Weights of a small GPT-style language model, trained from scratch on English Wikipedia.
Size: 20 layers, width 256, MLP 1024 ReLU, vocabulary 2048, 15.1M parameters.
Architecture: RMSNorm before each block, no biases in attention or MLP, untied embeddings.
Training: a variant of Adam for these matrices, 313M tokens, 9546 steps.
Each number is 500 + 40 x the weight over its row's rms, rounded and kept within 0 to 999. Layers, rows and columns count from 0. Numbers have three digits each. The size before them is the row's rms in percent of the matrix's.

# k: layer 16 attention key, 64x256, rms 0.0604, rows 42-63, columns 192-255
# q: layer 16 attention query, 256x256, rms 0.0619, rows 43-63,107-127,171-191,235-255, columns 192-255
# v: layer 16 attention value, 64x256, rms 0.0542, rows 0-18, columns 192-255
# o: layer 16 attention output (transposed), 256x256, rms 0.0503, rows 0-18,64-82,128-146,192-209, columns 192-255
k42 100:492527491607497577525481515470547506476470544549466493489490502542413484457588514555434540491458480490464482436495534463505530537499489514469532504435511525564470514475479485552495510552474533
q43 103:498448476441563548517568479507432507511511476410475529526555541457523473482506495514545431566479518414480430479519490476511557456482534529480432540446452540552536503496551488520471478440534486
q107 104:513457498438461569512536435539486522517468424407484456451572469437493451509473480559550454590490515457514494521506484504498478507495529481503482586497457479527560486494518494536413509460597483
q171 091:550473474461512569536590514489464503540458530499557429526494521425548451514534442570507494614570558551481555440527494468501526512499469427505463501496474471496554482468475533509454522465539515
q235 084:470492475474531550469495399513462486542469523513450502475529526508521496455559548475464547498525516462502496489553521568495513446518544451521487485480480538497526537513522470484616565529519437
k43 092:475456428483560485461540461497439522548523399512473478588562484497500470582564430487513452488470479517487495468561498433510549510595524538511497545469487475522476498422489463434516500501508535
q44 109:474586435530517480479532500518494461448515512497485510482498525420497479547471507501482462549470519554540508564486464566500591492531527504445555476472495510467501491518564454574496564442446538
q108 115:487544409549468476497516461511460494436467489461528526484507470452492508493496550536431465583487518457557504572507557577538547499477533456468550493507509526510499435553517455481391556421407455
q172 086:494578478458433512539561489535491513548544488526537465491502544453517502531525460503433556555517530507506504536562536511459523522479548366492520493547430550472546462467475491543431544457517443
q236 087:448597451581479417458519522476505518480556511495541442477565473422538470541447526533533506510463517541510494537485544573514514510471458447469493493450478484479522530538552454482458495479529530
k44 102:439510518499554526518506484484447547526494516448571538468493519495535506560490532492420501480482438494477520527493525525519411530575478425455553515432568529475471492518532456457456450480471541
q45 116:520539498583499471502521558533519439445512503496474451531523469501475503494462473488487457484417434478541484567538522525517489549565491483501424460447496492480534428500479459546504473522462416
q109 125:515490487565514439512550627493486520436511479498493424495552489511490484515418498503438464474450490492518566548494503512551534547531507488468481495456491498464536503466468556566466540515424442
q173 073:503540519524572432522534568483465544541529526546493450539516441503455468577402561527461488519458446512506573510528491504502479497516529457547495469463499525501517502495482483502454533500489407
q237 093:505513430493481501504483468482541512490472543497506445525530471485516438496511435472460508451483455437483455538570590529556488474508466516524399519491476448435547479507466434499525502508495444
k45 103:493492419528563542417551536524509557424499470563476484516553491545467438516473492506359487563495450436556567522558543524554486492499465529458448512490527502427476521465466465528533420556460455
q46 109:557484528507548509413596543496515524488489454439496455536497525497459517459611551581476521543486510532445493474497519473511468460493568506428489520396557496522462505505419433463489506464543521
q110 113:553511453527555495378592551494531577507463496451547495546504530472478531459595556572511495548448492473440510491474511447473448459494539471481468536461518527550491555505414492472531468450531554
q174 075:492492479519534554487488521495522513437481411496467534447496477507466493520558492483485551512517524508529523543505417500475490451474575518449424484486517527481428511500463473518482426500530497
q238 103:523538453493525418427526517478484514503462477511597544495520512452504465467536487502443490510496496490427436497514457570472504534499455460531459448370515498468473469511479539485486510416501495
k46 102:542514500509499419498514474467474515497506534492549570482454564491484516457487586507545478511515573494492480469511559535491447455509503456496427588441566474458511504484496487537495557419535461
q47 111:497520506516489504496496492467546486476516477532405495453477520532558505480568451540489506588480476480472486602488427503476568455549539524524586553526421554472495493467422443465476539491519565
q111 111:531501511486490544536506495479535502470492486504476495506485507553541471531544437513505498555499463470445544578535493462495541515528561503523549554508404484466514532483419468474522555458535570
q175 078:545568504487404554523479488475506483529456494496510533540458501526538490578523496498499549525515509512466494520474461503548484464543534463545494498535439480506522532473393433535522595429494496
q239 104:519479509483539535499455498537478504437532542490426488537488542497447538467497491546480502496529470526498583466453443447483555472498529547504588563544501544547551479485470478522468537573471523
k47 103:524527469463526513559552512588509486413503490565429445495515498580441501478508505492507589472452521525561459578492492487503508512488571528569523502563453491528526478496468526449480526560544546
q48 104:491461612481508492472522533517493476515521574443478493489524512449487452511500476610478503492545489456515494532545563543470340467505524474529485591485550441521510501584478447506572504499497502
q112 114:536514500482465485429523581533443492508454521510479475487471491483505523520533478569504490508517521488528522502578530518458399528513508483532474612537567453530522559558507422508552512475444531
q176 076:595503495529437553442520550537511407406504509471496537450546523583495493532554485482538489447533495428550431550501497562532495495481472529587493543447513477502499528527493417500538521505534565
q240 090:453507538485463499570550500556538498462542552429516445520437390482507556496533439519474523503512454457538522554616618478480433482536556466571525510544509492567534491548481456525532531553515492
k48 096:512543550545537416475510555549490484469487563495441531509553526518545479522433445494501500482530520489559539485586576619434419424539473542517512480505485495476529501538448431474468482432540485
q49 116:552513567485513442459506540507515526509480458507478536506529528476508449472486469467541489500463465513551516532504575468457541555502550530441550533525538483531553476482470450505486501512485512
q113 111:556495539471539477521535522488562535526396464479412533497520501500473442428502522457541523478446443513509512519475534519482496509481557499467568459524519510542493496503447470540502517507543495
q177 075:471483554472529530474482439488478535537495440525463520478512554458465540408495563439537447510483488421590542533394451522499525488402564510432491453523507523495483461454456471533492514583540575
q241 094:475522518515540467484553487521471518528526434471530505506542503485482470466525507558456453474458503539490479545542525503471521504541538504496555503541492480577501561485442554479467518478558522
k49 101:523513521590512488470509470552438527512456481512601512494520557565463465480414488457455498519506475504477494513471517481481479481519529492424525566493464602555490503465445487505414544467516463
q50 106:548519455512458537528505550484470484498518492522455512484542501501571539468530464450529488480553478496567525516504522529506450470456573453515546494551471533471518482469507481471498554470472508
q114 119:568575504519477540464557534513492484508454504498496492472544505450540517476592486428612519484535477503517517526491474526462494533526587500502506460511499535494500531473452469454507575476457483
q178 080:531514552455454507523531519482492472503461549558473540474460543491510559463578493432543478490590472406521535563477471512483524500479474442517477475534498474436471445474482444490480557494477520
q242 099:512493502541448542508559558488581559482558501543540518512496539496564489537529470486449529476525463451531520523473437511461481408474498432491474495518525441454464509528529474411550507487488479
k50 104:517579505530463495498489535542577549484478455495507515447545489515499501505555488439460489504530440470583554516532456572449464530445474429403462463524501430452486484504495533457534500452493523
q51 104:481491477538459442509424450498479503506569451565606455529385472498467503497450501461454491508494474499419569516476469494466390476509454478510518480505531476473486481523509454430494519481485476
q115 105:511516488507469456549485453543549473528524482557490504493424519494493459538435519455509490554530508422495532498531511509560461502459501429463552465508496540457473489493451435491479484485481427
q179 085:491487504547575450477482554535487497522542478512592481496495452522418486422360631542452452552537497531453549414526484431504452454499461549438491536509506475513394485559540512501507506593465465
q243 086:537495498486408429516456462518504532543518506452594442475476509511453542493384462460479541472479459527490561515500485481469463554494487529556505449521489508475538471491578445492510483485495485
k51 094:432531486429511464561509487524509490469561502481496455456452501434504496470481485456453542450492497570515613526509479453526498554409502529536533461490526457431536483485465499540513490476495478
q52 103:498495490478553457564445487475551553468471568496457509506485477462456528479515517531496422501572541554562467498437446466427565522521471500451478476517445466514494485522508511518505479503475471
q116 104:507480542524530453499493489516544573469464509462422488529496479477485441495508520545504407499508544543623469447498430454475556539481465440482473452548542495525534493481596504498538471468457486
q180 089:439397485466490454528470451501481493423480493456489498541505513543489429496494467507501453552561521460542470477466543542475516543526530543490430520459521485502500522452519475432552467517535480
q244 076:488556496496454553549463528463572451491484466491602469518466423468488526505514516457528508476429547499561520485454447510488557545476476496502437501589517467526462523492519538475480478493445501
k52 089:489487473540459478483515475503492494513457512458524517460461531445502621547440493477476476496495504552509437546460453456519527474439437479545462474493505462447537494476480544498468472434496461
q53 118:470469481477545556488413602511536477485503519419508450552496465535531590479515534447539569448534460432490489461453534458481458458489464471478418582527438448486469458492554511534484502469427527
q117 111:485522483532531538500448597525506462521494448446519466551471539505528557490504583413508556482485472479500487562393502467468522433508463520527456510512489498405506437502519471554486493512448547
q181 074:479502481516536550514431543515464476486542456477527441523518465540468506469514473526495526492467397462499511553416479466462512423475490591509518471469457503512429429552577452578505470591539564
q245 102:509477503445541562519422522536545483510524515425453474520456478512472579499454525445518532453478439508535529475414456425527523475440551537474471537623438526558526501506563440544493512571468510
k53 105:521502504503554567494517524495556515406538482462504506442483420488527547494480461444473515456475502477527493443400452485571524483379502496410508503538397456536519478585525460416496511552507488
q54 114:440557458511439500509473443506529480567471421517478465548541571499508469522529529482536456501421522541550501498481567441523551531523550471456483470464477446432454467532458510493504476557540530
q118 118:436518481495473507514492517482486492555468403538500512522548553503494463541540519484529460531498518545512497533448538441516559545530607448465510450478504422527440462500413507465553468526503483
q182 076:503538530477490502531455491472571492514525453582481476441456586497437486526567532447517496471485544505555507547486494469517525499461512484498454443488549500467513438495467435477474534518538505
q246 096:451469424467530423483487512550533498537540470485545497471498586506470489529430496461510416493559512558521529560544547500541555548549519423525431511444540542521472451484573464553522455505443512
k54 100:462529477480385449477494461523547473546504458455431543509522529476436429477469569518504428540540508501564468483521536444527525511602581415511449496422493513470492497539486471530485562462511467
q55 105:546515483478513468554417518491565526470493547468520507506474463479488497457507430459524494459475472484494564490529538429516522512465554567512483458554447484525521509511501529430498473553524476
q119 116:512484482510473469551471470514556508442508484451500524487476519444472465434509484436566498498430444517558507500448480465544470536419585537535473432511450505469509493473536471495521453544606482
q183 076:535537518468470484446489522541527533523435516493469510550483532377524514529500421488528487532479499554448458498499490454523539584498476457505489490577461512512577443520474508526485511520477469
q247 092:487530484413429511491477518537565515535496500510482520523537445514472441472542479485549519489452461477508499540478449493540565489445568545451519549539513443477536537509585511489502514584499542
k55 099:521482557529441506493514440460608551493552490453512518478437443516531490490482451496451457438447489500505480538484515494539562514433493458469517502563511570509476504484562531479519492507427486
q56 100:486535482487467509470477467457441521486518446594569518511482488466505520508501563491508517514484461458500494511491520532482504481504502512531447440458526559450587501565506475550515444532515567
q120 114:499554524526447547509507532487499531482512451628497496507515477522494500538509536487535478489503480442492543492470478561498513518524463489485518463449530485394531516542544541462556521492537560
q184 086:523526520484442524471511494508494553538496445542489537575501518530512513463541577470527495531496534440533543584477483494490549518437499487469565445554501540460554501511486438571537500544519522
q248 090:486485433474521464507452484524455502443514472548509565503518504544479486485480474500496475504527504472496422529449490505555501465532520516567494525418525522439471491606535485539529456531421480
k56 098:477560471520491516469478555539488423473587503551489492548562532478575365428462541539532545531519542551464477468524465540473542541589552545490472496452565474472411492495568520553539492563513540
q57 104:537528506492457539557485493551602499496524486551461506501433438480481471511442547523491518488486497520514507456545541452499485487478548483510495550463468541431532522543485461505465536494409467
q121 110:544548552533482509516520498551571512429542545526542495523473398453511505570467512481459542474520530526466533434476580441475484491506455486517493542561496517500566445502462496460466506431457511
q185 093:482566555476510437492541534515582541484468504549495496430495459442477520501495534465558525534542505498475514455530473540533571463477510509474529538487502534543537427469526492516443528508397533
q249 102:494455542486492499551545512490558528407444476488449423539509426533524534500458513500497480533556473515453558495535556466542478515513463480466472506498516564566516525502479445503448592516522503
k57 106:528532615456521543568557533543598514513456479520423512491490500559468535503506587512491515533539542509541591519540519502529506487469513451514472481574505483510523483458531514450456470473538482
q58 113:477503494450521552453514498532508518445531404508487513539531540527538466554585502476523515440506541496513495554464450558420489448507549516499512508513498423508481494542525522491520510519453586
q122 114:471497510453524597489513448540485502416551481453496507523530487536552508529527468508477518452466494529540449571496433539485534468492559485506488495483447485510486463485477500485547493494459578
q186 076:511549470470551607473485477473514533542505495517516421549571513477529456525588466544467484494474526497453524525444480487505520448484526502472574470490472477487438488507454454544524478489485556
q250 097:511535532476453549525544517580495491443514502518488527573495513511506507525492527477448482509529553488507514545461365521508459465533557515511477518504530450440523509531521505472618508528476535
k58 102:403497473518449511516492522521604491427486472482508487501433443522550468543572528516477530464503500503493511501494459542528482468501499473479566536488450519558530533509532517470544539520440558
q59 104:454506541427446519535424518499565491500464461549481499498530500526508472533521457428484579423451528455500463490531423432581571502486519476518494526517482475451509479485507524479527493509526518
q123 107:438437551455488513495410526491531595518480536519551509516455472497486511491557460513538527513565538404494543494528504473552518535487490477567535494522476584510528530509498517506544492518491456
q187 082:490564483447551481487512458505522464530479507536507573511492471448525527528536420491484510571510544559497506576559548473541494539470506440494501465557432545491526461518495507557462490506495444
q251 093:469499506536472506478509528532553519451550465520460514520527447517474423524510517468550577457489497415466492569501522571515456468477533426482445521496485465486463498513568534478468483550495467
k59 096:517525500576521482500443471525501531515494554524433469490484469439467501457535466445505563511477502470517535453499412469471518495487515438452436508544459526538513552522572498454587453506488481
q60 094:514517516525509494528523456532489499507578575465556429482585449513497553480490483574544484492489538516492502524544556499477465515475534514544528458586474481558563538487508557528453538501501505
q124 098:482500519520432507492493448529451504542568471500545475464526507494553471427541484528628455482493531536522516484496489514447458460499538568541510442529445484585501491512578527520496563490517521
q188 079:568502548502427539454560483529496467533474560505538443500518595577533488531554470465530457476475529500459474563538488561488501486482528462544511468548552497570538428481473438474455551477520484
q252 083:489490517525488466503543567442463530467547520518525444442544468506497518564476505556588520490461513573506539491521564527464475512518548516474567490479547481577494560491525564523447549473520497
k60 084:500509578469436528478425450475493431531511468446590504417522493546544540503561514483559484428428554485476521514458549531457527517551537523526581529553466509490559467486517574459448540509506466
q61 108:465457450563544486485583526542488552513430522444599472523549468525522481500476501529563454477466489506470487564514514498507518460555503498493476519532579457567509526490551466489455580477471457
q125 104:524524470532506436488548528529529581499470494525582499547529516534492468469454558483533462451495496489504460468478522538510477499518541472451452505484533447505516505491537445519497551472490492
q189 079:514512433509527507524507462544503468471494559483503556486548463552442428466475503501579441523578488423513473457497498508498499497485446615535493492522560493570462545517569493462491492485508497
q253 092:496527471536607476479536512497542543514442530459524523557546493460508540475452486559467466480494506488443534552565518513505512421516528513476526462522494452592484418459483489565510549500516497
k61 093:499449514547530469500542557431486597487426583473579478451498488554465463511482532567509453529549531478481457502512555497556498498591433515496555549476530524525478506486532488510455515514499413
q62 123:586485532541479487469486537424564434483459479435547512557481496513524512489562462548536507462441508474463430563464463449569529437540508510513502509443540419506454518458505453463490482524488525
q126 108:564473520621487474497517561413459452458461426441501511526459464478557523507531504564491527518450511463452479519426500479538523434526536518501541490456519412495446509450544467452432489515527542
q190 078:570502489558569530497568549528482465512462464476563458516518484475560495506579474564430495522478526542430553499520514473479472474570514493497517548511560396583507471519471459472478502469533515
q254 084:477439475448508552478512559424491501478449471514487503565521472503531580519590579514554495495539523468463505462510481458581517450617446503549551498502562505522483493527504493437558545536513544
k62 099:529488453465538524526484466552508549501488428437498539472479500541550571519532448500546560468548408495479488562495449518516434488433517520540549535542518483455552477491550454465543526556507474
q63 110:496528473503469539534467547446526476506596403571504523541504501473580545465453478559494474496543501481503516487525477523515511582542524528490514467544530492494429529482544556563555486485545546
q127 124:441528431551431510568499510467501435505539381578536522549529527414584560489420472458501479492542466459492493465511467570489533583557505483432501425458516472494453536537563529479527479526565526
q191 076:455539509479468431525504534512583466481491442505471546430463443512578526533466497520414531586529514500537514512591543477562484541574510437541527507545473546543513469519530530487515540474527487
q255 084:498426513504464503500505513476471500475541455483534543542525508471549523527537526568523501513600570485526523542519484529442558468548530554421509396510528482576471562452529500510560475482542534
k63 100:488526518532460528538534497510421479514554407489525537540476483505594577446442507471482558512502461502424514485577454494487484563522486543437483535502488521522503526501534507541548539458466491
v0 102:484495511475491501550490601545488471538513483513549523514536409578513493501480471430546578529547486488527480498472587565521467494503552476488524524437487507448470533545505503515526535549554417
o0 095:517526485449526485468528510478507506514492449539520477528446601445473530524479504576534495491458473495453480471567399558512540486512575521535500447501489533510507492497531483534506578556392518
o64 101:453535553452502514509534477404517480535539438468453466505513575487423445438431536476482514434501466523457471548480443527385506448467515432550525560589527484515513475482484518477508455551560560
o128 106:438485446449533473556504439508519513515547479453483526449478492556464451489457529480519587490516466497483509501490513466490462555503487510496494541545480483505532497445507521523492528483516484
o192 097:490509530523474544462484505497498478475522515589380513531485511407551478554580518544432443488492495495510526469467448508431501451473455484481479420487462482479449545466507479467471484549506518
v1 102:500530512501487568555559555509538488474476426514476460500538545464459469452552569434488510586557471513561469521524530466502461474486463564518480517501499516533480486485499574474473469498555583
o1 093:521499554444488502489422513450504519512489495565526525526544437508537519584509483447479481512505554506383479585468514527462468413547538484474468525453450464467513455517529542451457476506510475
o65 114:484443544514530417445493443487444509487499497463519459540504525540490454474476445520470492461448490519471498477493513506472557535550516494495566531468530502480507504492534444491521508509463473
o129 100:472471533476511468506547453413477498522501522502504493413463498523482515483421493452490477526491466400449487567463514514466492497489548457434481485504507466575447462476522530536478504589532514
o193 104:444563471515528478554476467541511484542524485580458479467406525513566420496516546532485572503463511527488457443463482557486531485458512463534526493445550525464521488538447501456551424503477452
v2 104:482459492514426571445499519515506427522514495512483513566514394561518492512436523532569482558575456511472561505488480540394493588482445495475532524432534495524493467607523431526489480547521507
o2 105:537510526516570427520479519493466557516481527409535527513549502499508496508500468486470483481454503467424471492401501492592516496480548497495428465500487454494503507473517505538496540482380439
o66 104:472491486483502530516464547521490542539445453454506526512518502488515523562450524528492511433507482460470497413473464524526442461476488489459459519519441532428491555499489595482580511532453515
o130 109:497513547395526552560478499531562513497496542552546542537457513511455528532524543479402509526491590473500512534518457489530453495544478511519497514576462528479533557489518569518518489447541511
o194 093:500564413452441418535501476545471486480507442553421528492479554504538438492544490501527533531468486528504415477403538505525479445444529482519472473405529437431476474507535441472504496498430514
v3 101:531549518455482595483565457444531499502463514460438409503469522504527442557473480546535420467525521539502498520468496487538587518458535492468509537536548432516453391487441527549519521504454442
o3 096:537453480508519447468548437547545468474546496490565513565486450450516529455506501513467534457458527494455490461512500531477433504512466542490508534467471581480493589527544503487577539533506549
o67 102:520526503451536479503470445533486565451570584438483528470537485536444512491543523530548512509502467462496524558504506429488442475553470536503533481442497506521476541557593466559547500478484532
o131 111:405557521543550470480513497533420450500546430499542504561534469530505499488411488493468507488502466501516389470499469446545514498486473547466504432445490451448513485521554439486563486527453564
o195 093:493491439446458397505479512523530530491501480623459548518419493535471519507481511496522500505469449545497514471485449512466459490490508481530510567532447581525521500495448588494454461515530494
v4 104:494492431501459521460498428510495530504469516536508544523471504579502403551572519603482494567486527509489489508486450505513560475448494515549518550560431510486527611461530535473517501499444482
o4 112:451436515508506466491444564510471479527515546467572484543510502429509564519475518443482525499513500539559453489427518487494464535492539541462392504538507477447527432550467460452452458439538469
o68 097:524515478381490495484415561536489474502532541489471460518502459477429473479524547477515468472503466466527516519521522488486450458505504477510458501533416502434595436568446466467481478465534449
o132 115:513528521504585462542524461520450545511547510522456485508500494453383533459485562510500543527519497457521520507505559525479449460467533443484471530466553485490461459490488484551472537494552539
o196 093:474458552502502539575555532488550556538485487440466470511576547523529600492480431479538472490522533514476518528540485458536537507561511585444590518517537463548525519495450511547470507539519483
v5 109:542508542538483421511475484422461492490463457566479512488456558425476481499473553532506491484475500458522513546508477536469441457509463541499479440592507477498486518557595492541531589452454589
o5 101:467530460474467511546585563555509463596508502481487483541520434581489501524576517426490569498515498532532497504538563435507551514491542456578456496509461524453521486473441545508495436535509424
o69 109:494511544496520493492525570513510523490474539458439509462491531557456495506557446583521534541487526513570494470571518470478545549557500479486521534490390535511503499461510508478532549485556461
o133 124:551469511523434514490513514509526441464492539449458475477492547510564490495476469471435472498473442450561508461481511488516617502458481514493447419501558460548530525473404478489457497487451496
o197 096:468519472497552504531499418497455479511517515451607529466470468509546520487462540450505442497571568564485494482465460560543521537540471490506524569522510591554477464514545537480527460450450473
v6 104:556451504436474484506489601491519462527518495493553460511467478502457489514449427528442503485490568454507473527478500470516442503512445551508504438494436517446465518491511590464469527553486468
o6 099:474480462491544496475498375504545457453544490550441500500537518569489499487548482468512493507471547547483484519581511549426567508511492476436528491520517486572523480538461492530567551548476470
o70 102:460502463553607475484524519460501479497497531490475523418561562471443473545503548518518506527562479543459466491489409513470506515443558529497487507502557482505532353529540494509507543518521435
o134 104:478554423527588509534459432498455508460492528450468517498560500489517453474471434471615504509559505544494549523504477471527556520535499512509491487509537509463535495424492515511528424494508495
o198 101:455496591466496479523513553520517513555495435495461435487505526507527491511552552472515511488442530508435532460533551446487467550510532488535540528508455508545525526469459477466512564562519497
v7 100:514442493436488510540476461420473561531552463555439427493526499524495529536520508568425474531507543422495496478563473463524461453487520510423562501489459503475488554530493515465571487465491544
o7 108:497505444560513539526546536487514401481476495584484469522489466524540571434499539520516482488466476509501496499463532530551597478491523515491499477457505496520521479498521481489436537530509481
o71 101:425529429506557498397436540462483453428474482545489453528494476490498546443488517437523456466460405484517486549465500475483525498517473519493484492470580452482523446505516484505424453543540458
o135 095:474557522513494390484489474527457377525570515445446518470543490499525472453456468432454487483531476485468509416466453523480534531495497619470470537526570493529535440509549478468486460558460507
o199 092:599516508539529466520538527531527518504467498544543539491511475475518510553453530501492490508570453560507447499491517566528503492563469476462505552456512555577513477514503461561488485441440470
v8 104:439500533452500473532527458513517543496459491489527511485530496491553518512493524531426510429456478490534553514451524550496486444462426453557437574470492516467547538577528587549541438531569598
o8 107:564518565494545523484533541477536477503484526470563500486490507526459460478543523498571489502535460480469463539482476470513461511473495537443510449464474490564484532458532461501422512448465453
o72 100:503514481476496510514491482441490476484546512548508536568457454484451455429511533481503517479478479525502482470562536545383413506477540466492571439504455578513506563471492577416505509470488477
o136 100:498540483496476487588502515440485504511466502514515561422474453501445503490539524447571571491500515467472525527523441511493498508525523512449508441454499459451486477444476434472430458506493504
o200 096:473467473547518569466485455500474481462448585577419524483518535520474510478540438516497454468488450453491499552491487474531510477508526496587502546517560487448484528478537479477533559503455450
v9 097:480502442483541508525513488549534516609490519401468528467531517387527435436477469430446554478489475542459504479463508451455435450528511481496517489491493515578542528504499476506550528519522448
o9 097:569498516494482489450467511516493559487456476552541467495433514503528566489539553502521448545517463400464539546446536492476512455501535531530497523544485421440496594510491469467531460467485483
o73 094:540544534486480496501495478435537457528589562453468531478420485489399463534514546494561526507497417500535517594455474474478474507467493483509456478513527476441483547482514451522492505516513495
o137 102:540511527442514471561568482524527559506531525549521534510537515466418536494526477532543474536454511504493527561573557500528503508460556420538484518564557552558507453499637554559511527515546459
o201 104:476465461549562565489485509491538441476534497587416495509456483542528481499525547487545479483456450510526463458474472523477586504475458547555495548509436525413480476478439560458476458522489507
v10 100:581491470456492474537501561521508472424523538490567500497500552475523449446510412516504508494447426508505517462471503450529491556553513584511453590411567514539495472492527484508550494494533578
o10 102:462498546484527552409481440483452505475431524499470488504535510479506510523514482518492451513496556459506500578543500492479516478371534507443526442536512454434493498514475568493465474509502464
o74 111:544505519579483470511495405466485558502475461471498455547586504525490417610533444472449484559455529512531470492536518507498456451433533524533552475534445495487575447511484459546470480421470504
o138 102:534401469455462508483515528530475564515580539503503498589495475505555514522472479479429490582509518504522497477451527471487506504460477405506538477577477539450450553499482518518537547460500440
o202 090:477475494544596496547524470513543442515477424532505480442448422535480559458484551473560453432630490472520514506474468548475521536400528573485515486536450541487476521506473537452428472514519528
v11 094:425520444497499538483543492503480540519511475473491524480512513508516580445472446390494483464445527555522486508486507470558499503477462511442549446537523483511555443530454488430520432541494542
o11 096:579481500517535469525537475533517547497487453481482503480502460499520471509494546516470508481569468528506520488485532569482523491457580513579447509436417525546535515489479543541497523461514477
o75 099:484427472519544476510573463554443473476524515456544486485458537516468468515507509554453442496530537490464473451588512565501475506503512495544437519433431525532486521436553481498467532480553439
o139 096:459535551409450502554526552521471437503551541496488518515469426501495474520574533518563506495521519443435549541525489431547454562486507488520520528474512404485470495506532454453505493451452474
o203 093:562459483497484491478495500471551444498448550547510498569480515483470501576466452504576496521452466553525529511512527473468547487505571509494500586470473587555502473459466533549478505510454523
v12 096:475458457461509416529483531504522532407499508524466466512526453445471467454472530459508518510506477510473538498522477491526577463500501520515481471493490497493514415506558546463580485489452539
o12 096:503517598451529602470482490514394520479433490491522469472494529479537483507530458593452404477472498533484516500545493516462478520528487485497520516522557493508485465517478515516431518558490483
o76 104:469537576533481582547551446498401514517501479478452562525470495529463495578436534487529503468426530583509475477518463516424463424387513480502506519497506549511535436533518474451465499502524496
o140 096:464510537537557539496532475530435440541573505472471517523543465605441496503489461465495478465494508486551470458394497508490506464450454483436526503515553471431495459532520460513479443547457560
o204 088:496454541498485498469521599490560517488450534516477534571440523512521542528420510536481504434531503468481577491456466460503512508553526541425476535561543488541476565504476524530484519513480494
v13 099:650512457532483518520447435496475529471551532504497479468507524539476503418474484509507499505431547503487519518492477509456456523483519529527515523513489544507535469552576446472502484487429438
o13 099:473502483500480400496451580485528449503487495469503464518460457496512545477474485553450511510509458487487421455416570511444485540485496483472494521494504422452397553490469544549510425533485502
o77 104:521501511524483545482488517475481513525383482544548580486467459461525494508501487500509465516502521522489439482516595505520544484493532557496499505461469519532520618454444525580442492456461495
o141 103:510447505447556501478474627507508508394501479543466470533469510477535485555573549461545487513524499453590492465488468459514504470502454511549505450523471516506487567451458479581545493403465504
o205 092:470514526504461472465550507460475444516497514507516502494567569442505482521484532548530527530586470437496507539477465564532491426468459507429536471503582343526465501560470521469506502478526582
v14 095:516538498485441490533484492529464513508560523597521464465450540560466561509479500507511480367458555494504536525511505517435486568510501506443481533475523514514522527509481441477476409462533530
o14 099:443475483436551444558453503455523510548474475473520450574503502481471515494522485511578478509590524518490501473501505504582488601462511504453476489513514523491460453443490543498536497544478399
o78 100:484487479480505442473512496463582522461473437505499465480457468509488510452473447483503493513544566451483490515531477498535387465530523469551527573563479537458527487440496528502459506482445483
o142 096:469464512431511507462409526470521444453509455520471537458515433432560469461551494532519472500538545444482466550509487556478537464467494506494535565523450461449461453506546444521499536492493468
o206 091:502494528626434492500536531532550506546494449526517524536493582455488491477508544509519537571512487480487432474543533482505559542481525505468506449490491470506473567484518427476563490537465543
v15 105:526528498499458460519482522527503455489498503512499573563463519498452518472548481499508518523614505573571493509546433489559463502516519540544494533502498521487561408501537416466481492488520537
o15 106:517428451496480503527518478467478454466439479459455460456501491517506467504550511467481485424456492444528503470485436559476521499536492527496464462452504523440459482491476534541554590490481511
o79 098:505478464524500541521458458458499569522493528477440443488576456506381511579501570567563491482472506427439473496531485555500503435380586514565554557444551464567447526504463473508478461454512506
o143 109:469458465455575478455556536486486472460601511575443478448493513554504464522483587440496563499518512436469515511433530493471452523502543490500461467491533459468505466508478467548423530449472540
o207 099:522479577498514485550505487515534566456465520518581488511554549474540503510503470564489495531465513570461621499500528511483514532490481549484566475510540510566499547553454569469494501493521431
v16 104:452491430499469521515464486506522501464533506465497509502538413509549513451473478508478440428513464591479492549474468497446486474503479539523486531534512519493457469485492397497597560463541494
o16 110:561530549521536541468525527542503401515472529447546489470462519548459525466503505529553567495486522412477517494544541494507544632504518560495506476469545460487472455459497521531444506486475487
o80 103:504531554437551497473512413454479495505587507466457517534552490514488460499503565444500584524574549510508490473464465506518510467475482542509499438525482487435518451485525586526490520457495515
o144 110:538522580471526475534474427560507513467533471547509518511486520491412532509431505539500470607559453455507474465509474398584438466510471445491531539501466485507430519513566545570557508545538480
o208 099:503446527462475499462512513488538498533505484444479470488457564471494521480490527460521486473468546558520576491594489482484509533480520562508496499506452495559553543534489546531467487533511545
v17 097:512560559522455548548472472495527490518536492510542533528476541554469464533462536508536576447459495539519529518522542467499504505442532462526457531445473489490427470493510478498466477544559522
o17 093:475461474462517511473459474472544488475499493450420412545536515512505504474536443506477518522564508502452472394525517573482490565551423531514518465551533569578517570491519500423535478513492498
o81 090:518512489475518494460544556461476480455450493398483514498567493487511541467482469477489486536551523499495421441470478557455507455550494442494495488537537451515458517553534484541531463468452518
o145 108:501515479512527518491533517469503545532475437494471493499482533498580499444481537432433563518557561529490533447507487532508475487567469525502543458470507483504537507507470512475493535528510487
o209 101:483533439499453444475497518485524495484444506561503545527446494467507475514535513540533465499487478539520475471446446501487480511498539512431503589485473513506536539468538531477514494507411486
v18 100:593547454484480523508481515531509520537530454524495489449537585530525496489511524601500532500522480543499502583555486462513496469483476487536509504544468560539445518534472495502442514473474527
o18 100:475495555525459487472546424440494530454565538441508511506493475454485500587529473434506489488542462472471525497554509606480459463477480427513464456476523472507523426420464485500501499527535501
o82 102:536465456511524466469483433481529465418520534501520535508504429527454487566564479522532548547487519473552511455528483484478444532545543514486558511464519539562460489495513480600537468508523485
o146 109:494454489480555498403474531448481399430458536507495500500525544481506530552552485453507493470496443408530459516407490518473544488472475502530502469436489474506467445508497396585479491504470519